config.toml
n_layer = 13
n_head = 4
parallel_block = false
init_std_qkv = 0.0249
lr = 0.015
lr_mult_down = 1.5
final_lr_fraction = 0.03
Each number is 128 + 32 x the weight over its row's rms, rounded and kept within 0 to 255. Layers, rows and columns count from 0. The size above them is the row's rms in percent of the matrix's.

# layer 6 attention value, 256x256, rms 0.304, rows 170-182, columns 0-127
size [107 105 105 105 103 103 102 106 103 102 104 106 103]
[[127 125 123 100 163 147 147 133 140 138 127 134  68 130  62  71 112 165 117 114 173 191 125 156 125 113  62  78 160  83  54 111 146 180  84  88 129 114  64 196 173  95 119 126 102  91 156 174 112 148 151 125  86 120 109 108 176 122  82 130 119 149  61 117 108 127 128 159 134 115 144 157 121 140 138 194 152 148 118 147 212 124 126 165  77  49  72 186 161 156 144 149 142 140 119 148 114 119 150  65 104 116 125  94 116 153 107 122 104  94 165 111 114 118 172 139  89 105 117 142 115 140 132 126 118  94 123 170]
 [137  36 114  94 130 209 115 126 147 145 106  87 102 160 104 155 109 121 125 137 154 111 127  96 173 179 181 150 156 105 170  99  78 134  95 116 107  97 233 141 157 131 174 151  70 152 151 152 145 172 153 117 153 106 135 119 107 142 146  91 144  24 117 174  81 130 147 134 116  66 132 107  96  83 151 102 162 169 134 112  81 131  93 141 136 136 121 159 101 108 169 118 147 110 106  90 161 110 129 124 155 142 142 163 131 173 124  74 190 141 115 129 178  62  82 180 129 153  99  99 163 184 140 101 139 121 137 124]
 [ 96  73  44 117 114 154 119 188  92  73 134 184 138  79 158 141  82 170  54 124  89 109  87 142 175 147 107 130 155 142 104 114 128 110 101 171 130 174 143 144 175 120 174  90  91  38 162 130 150  78 158 122 194 115 141  80 166 126 107 148 135 128  86 134 119 108 100 158 125 117 159 148 122 134 123 174 161  57  87 165  91 185 103 110 191 163 177 141 140 179 129 167 117 104 101 145  94 118 110  85 125 138 156  96 103 114  80 125 143 134 127  99 113 114 219  96 113 175 180 101 155 119 121 116  97 136 122  90]
 [ 76 134  95  95 179 109 129 170 174 175  65 120 113 158 110 162 125 145 143  61 144  26 172 158 159  85 106 131 114  90 155  95 136 134 103 124 119 157 115 109 145 120 158 129 143 119 155 109 102  70 131 167 112 109 138 123 107  98  98  61 155 155  97 173 128  93 131  95  87  86 105 132 111 155  96 118 145  86 104 163 144 135 145  97 121 110 161 119 171  70  99 103 196 174 149 135 128 122  90 156 141 172 128  97 162 104 125 113 157 136 159 122  93 170 156 139 103 111 227 144  85 136 139 167 131 131 127 160]
 [115 155 123 175 165 175 113 114 167 141 176 152 146 109 151  68 131 116 123 135 122 155 103 118  77 102 194  99 107  88 112 150 167 130 141  97 115 132 140 122 130 161  94 184 143 118 159 182 111 119 153 143 168  30 116 130  59 130 126 118 150 103 142 107 136 142 140 149 116 176 157  86 118  99 123 141 111 113 173  77 124 133 112 113 127  71 105 119 128 119 155 159 173 108 100 159 160 109  89 142  61  96 166 131  92 151  84 167 105 144 187  95 102 128 118 134 122 143 160 152 140 147 158 112 125 100  93 145]
 [119 151 137 133 119 131 131 190 182 136  77 109 161  85 167 112 104 136 118 169 128 143  88  88 125 135 135 184 157 170 106 199 147 198  98 114 183  83 111 132 109 121  54 163  93 177 110 103 103 137 181 180  70 162 143 154 178 101 134  84 148 122  99  73  81 123  66 150 169 114 147 112 161  65  78 139 167  84  96  95  94 157 104 111 176  90  87 123 178 132 140 190 149 165 145 112  68  65 140 104 106 187  94 146  93 104 165 184 176 164 118  94 172  98  92 116 195 108 207 121 156 135 133 140 140 169 134  55]
 [111 135  68 159 101 134 124 124  81 150 128  84 142 105 172 113 111 100 137 176 120 152 156 119 192 101 145 110 139 120 177 200  91 155 197 102 112  92 123 128  98 160 121  90  78 133 129  81 106 111  65  72 192 145 100 210 133 119 176 137 101 111 152  84 106 129 168 102  92 107 129 130 136 183 120 162 129 109 161  84  81 122 108 107  86  96 145 156 123 137 133  98 114 139  93 137 144 119 124 170 138 101 143  80 129 101 147 107 146 119 203  72  99 131 132 111  75 150 122 134 152 151  53 137 112 166 131 189]
 [126 138 169 140 101 132 106 156 124  93 129 146 115 130  94 115 107  79 124 148 150 154 176 151 103 136  59 160 139  79 155 104 120 109 111 111 148  42  87 119 155  54 168 135 119 168  90  95  93 118 101 104 163 155 116  64 116 179 135  91 158 158 154 172 126 168 155 163 135 133 195 178 159 124 158 144 125 152 147  74 135 111 202 182 123 137 177 101 113 104 122 133 160 155 134 110  64 134 173 114  99 158 161 157  63 122 144 162 180 138 110  83 133 179 131 173 151 102 169 150 104 114 138  96 146  94 137 190]
 [ 97 185 126  66 156 112  96 153 145 111 134 159  83 122 106 124 137 137 139 114 165  88  82 115 139 106 122 105 108 128 121 199 127 112 133 128  52 176 109  49 128  87 136 138 110 142 126 174 116 106 147 168  97 138 160  83  97 102 159 136 133  24 165 100 121  96 146 141 159  71 144 112 135  97 123 194 119  92 125 140 140 161 121 163 107 138 185 125 151 131 148 112 133 160 126  85 126  92 143 121 106 150 106 117  96 130 137 112 134 152 161  97 105 159 107 122 134  95 130 109 127  97  73 150 113 142 167 125]
 [111 132 126 179 151 112 102 132 198  79 107 112 179 138 131 138 127 123 123 117 210 180 134 134 175 123  70 164 190 138 113 127 118 134 120 132 157 140 118  93  99 130 103  81 124 137 103 118 117  98 183 146 107 112  96 144 157 151  91 170 103  69  82 137 105 110 114 132  74 162  88 155  66 133 152 146 169 155 134 169 122 118  93 146 158 101 145 110 146 128 154 119 166  84 106 162  99 158 152 119  60 114 115 133  77 117 124 131 141 145 146 148 141  81 114  96  95 126 120 197 176 178 158  75 124 147 163  76]
 [134 135 168 168 146 128 166 137 120 116 100 149 127 108 132 112 159 114 132 185 114 137 171 162 104 104 119 211 113  81 110 102  89 107 129 107 188 175 106 160 157 166 155 144 111 123 103  89 127  90 160  77 112 150 101 112 112 154 170 140 122 139 129  86 107 130 130 145 129 138  49 137 189 100 139 123 135  68  84  53  90 123 147 126 104 116 141 120  54 103 103 109 174 124 165 138 104 184 152 117 130 144 139 145 157 141 151  99 114 122 150 192 141 132 152  95 129 139  95  60 136 122 142 109  96 141 135  76]
 [ 88 189 117 138 129 162 144 134 139 139 161 162  55 118 123 153  83 104 116 149 112 135 146 133 114 122 132 132 183 171 162 128 128 152  60 122 144 107 113 123 134 147 104  93 158 149 146 141  93 131  93 141 132 142 145 139 186 157 141 116  82 126 149 141 129 104 112 168  30 121 123 117  75  58 141 111 144 184 127  76 171 135 154 143 115  69 110 126  93 128  81 129 174 131 135 146 135 121 127  92 174 125  84 160 110 140 132 175 107 146 130 187 127 144 160 146 101 126  80 161 129  81 109 101 106 202  96 139]
 [136  81 166 169 160  76 141 170  78 134 177 110 139 157 106 117 106 115  99 107 138 151 190 131 156  93 113 183 144 139 170 171 126 104  98 152 162 115 161 115 179  99 130 112  67 118 101 141 106 109 137 118 103 165 160 184 122  74 120 105 123  60 137  89 112 134 173 178 106 143 140 128 115 146 134 198 139 130 159 119 149 167 119 148 140 125 127 154 113  97 197 121 115  92 159 119 114 140  54 100 169 107  84 147 161 153 108 117 136 101  69 122 155 168 157 219 134 117 130 158  99 127  93 137  80  95 178 137]]
# layer 6 attention output (transposed), 256x256, rms 0.787, rows 170-181, columns 0-127
size [106 104 104 106 100 104 104 103 105 102 105 106]
[[110 146 179 100 114 122  94 136  95 169 150  71 138 129 202 110 116 126 127  61 163 107  68 189 112 174  85 110 108 103 120 124 159  83 127  87 118 118 112 139 135 144 157 148 139 158 122 164 104 117 163 188 154 159 178  86 118 137  64 146 118 116 120 255  81 173 156 101 157  54 109 114 146 131  82 109 173 163 180 119 154  92  54  66 132 192 127  85 141 112 144  79  95 106 137 165 141 106 141 178 125 167 152 173 112  93 162 200 127 155 146 154 113 177 129 155 131  73 120 132 145 116  87 109 150 113 151  96]
 [143 106 137  96 118  66 129 158 120 149 111 125 115 214 154 111  76  65 100 157  97  92 146  62  94 113  47 143 136 110 157 150 112 110 100 160 166 145 206 133 123 125 142 147 138 183  75 129 111  70 151 127  59 143 127 197 114 106 122 120 176  83  99 112 163 129 176 145  90 114 141 178 151 165 192 137  88 154 100 158 169 142 115 171 113 126 173 136 161 156 105 143 116 158 108 211 149 126 128 134 124 115 142 109 105 124 157 143 140 112 150 164  81 112 116 137 116  65 153 142  78 105 137 181 142  83 134 130]
 [ 94 180 121 132 172 139  45 111 118 141 135  82 117 127 117 146 145  93 118  84 136 173 107 100  62 156 107 110 109 154 129 129 159 166 143  97 115  72 107 144 119  80 166 141 112 176 119 169 143  62 106 107 154  91 102 100 157 128  61 166 116 107 150 141 115 119 142  77 114 147 148 135 103 126  97 201 136 119 158 189 132  72  92 154 121 122 154 123 211 138 153 122  87 115 116  99 173 126 115 168  92 137 120 137  82 116 134  89  98 126 149 159  98 101 114 168  80  79 140  90 140 139 117  93 151 176 166 121]
 [ 90 141  83 131 122 120 145  95 100 125 127 100  98 107 163  83 161 127 118 136  90 124 104 191  98  97 144 125 144  60 128 158 190  57 179 150 193 120 167 114 108 119 132 135 124 112 154  90 148 149 169  54 117 127  87  63 119 159 126 197 170 109  89  93 108 170 146  92 136 130 142 156 142 161 140 111 144 200  94 161  97 119 176  64 133 162 156 128 131  41 153  94 132 130 191 141  94  85 168 156 133 108 123 119 127 121 133  78 114 104 100  96 120 187 122 130 124 150 116 158 134 140 132  92  93 150 132  90]
 [ 80 134 133 132 150 105 127 138 122 117 109 156 175 163 193 129 170 117  90 102  88 138 138 167 135 134 150  91 139 137 183 151 162 137 119 155 135 133 158 133 109  97 130 127 152 127 110 111  91 140  75  99 144 107 191 128 129  83  71  94  98 117 147 182 111 133   7 119 167 121 102 118 172  87 224 159  99  99 122 107 120 175 112 106 167 132 139 110 182 193 121 127 118 182 151 161 126 149 129 133 147 204 105 103 116 115  90 123 100 167  99 139 119 109  95 142 117 123 175 123 135 120  78 101  96  62  66 167]
 [170 160 162 189  89 137 127  93  61 120 156 168 174 152 140  95 139 134 104 118 111 136 135 175 126 131 134 111 137 130 146  93  93 160 148  69 152 194 140  49 137 156 114 151 171 217 122 187 142 142 130 163  62 155  99 100 136 161 101 100 130 121 156 118  56 171 115  75 113  78 174 158 116  79 152 164 156  73  90 129 204  94 162 102 105 131 101 112 127 103 149 139 112 138 131 121 112  79 134 133 104 102 102  90 111 140 130  89 144  98 199 167  98 114 123 161  81 159 158 146  88 182 112 141  77 161 136 143]
 [ 83 108 169 143 148 129 159  87 142 119  89 123 128 117 150 101 101  99 125 110 125 177 100 162 146 125  81 115 150 101 131 194 135 147 149 128 152 157 165  87 119 139  99 191 220 135 119 127 191 169 115 142 142 100 126 122 186 125 105 115  92 138 125 115 127 128 135 113 151 110 121 124  74 159 162 101 129 139 108  84 111 110 144 129 204 122  84 116  93 149 118 104 136  71 102 102 157 119 223 107 132  50 117 159 124 128 154  69 136 106 156 197 143 101 170  99 126  90 161 115 121 160 186 102 160 106  54 134]
 [135 118 111 170 135 102 164 135 148 122 127 134 132 142 125 130  59 128 120  81  81 141 137 129 133  99  62  87 161 136  92 129 135 112 116 112 101 123 128 108 151  72 111 208  71  90 135 153 172 133 192  91 130 119 116 103  97 127 113  69 121 137 203 110 125 168 105 128 108 181  70 139 152 112 147 122  87 118  97 168 179  87 140  59 137 127 159 116 118 123 143 120 120 134 116 127 233 141 109 128 183 135 106 163 206 120 158 140 160 179 101 106 130 125 114 118 106 171 150 126  60  92 127 167  86  57 108  96]
 [ 70 126 123  67 109 123 154 127 136  83 155 151 134 107  73 124 126 131  79  70 124 213 162 124 145 114  61 190 103 138 147 171  74 153  99 134 130 122 173  92 133 139 119 162 159 137 116 181  86 100 103 140 162 114 151 145 175 123 122 137 144 137  65 132 139 118 152 138 118 111  74 124 138 125 186  90 174 193 161 145  91 105 200 105 126 120 126 113 173 116 116 113 182 146  80 126 101 155 178 150  98 151 197  80 158 118 153 129 144 128 155 146  94 121  93 144 138 157 113 137 119  99 105 117 133 121 153 168]
 [ 73 178 189 149 105 185 117 160 159 108 194 127 145 132 174  65 138 130  93 137 163 144 129 124 144 118 112 138 136 171 147 123 120  86 114 148 116  77 122 103 125 178 111 116 112 159 127 144 123  86 168  89 126 162 102  30 109 110 137 134 146 128 183 114 130 112 121 104 159 169 126  88  73 148  93 116 141 115 114 181 114 150  86 124 144 138 104  72 149  86  60 132 117  95 143 177 131 122 145 185 168 128  89  71 107 117 114 123 171 162 197 111 106 121 165 215 132 138  78  86 118 165 210 117 138 126 134 130]
 [ 99 148 129 152 125 113 159 152 115 114 139  99 175 128 140 137 129 141 164 126  91 136 164  58 148 205  88 115 111 160 128 176 186 138 141 119 119 148  99 101 104 137 104 110 103 128 200 123 142 126  82  96 163 124 125 177  89 140 142  70  87 124 125 168 108 157 134 134 156 109  84 134  91 119 118  97 102  82 120 156 163 104 159 179 131 113 176 135 177  72  92 176 111 136 166 106  87 145 172 115 108 141 114  95 121 149 146 182 131 157 131 198 111 110  80  60 118 191 144 136 206 166 152  92  92 103 163  74]
 [105 118 142 112 130  97 130 142 155  86 108  88 110 161 136 112 179 112 116 154 139 133  77  56  89 104 158  85 126 162 134 129 156  71 123 114 125  64 140 117 147 162  97 116 128 107 163 125 120 158  83  79  96 169  61 140 129 127  67 151 115 148 139 214 149 139 134 104 106  82 148 121 121 139  73 138 127 135  92 160 115 112 128 122 187 111  54 132 116  86 158 135 192 128  86 102 150  72  96 126 229 158 143  94 107 128 135 154 121 137 111 181 108 135 140 155 157 104 134 167 138 111  59 149 104 144 166 130]]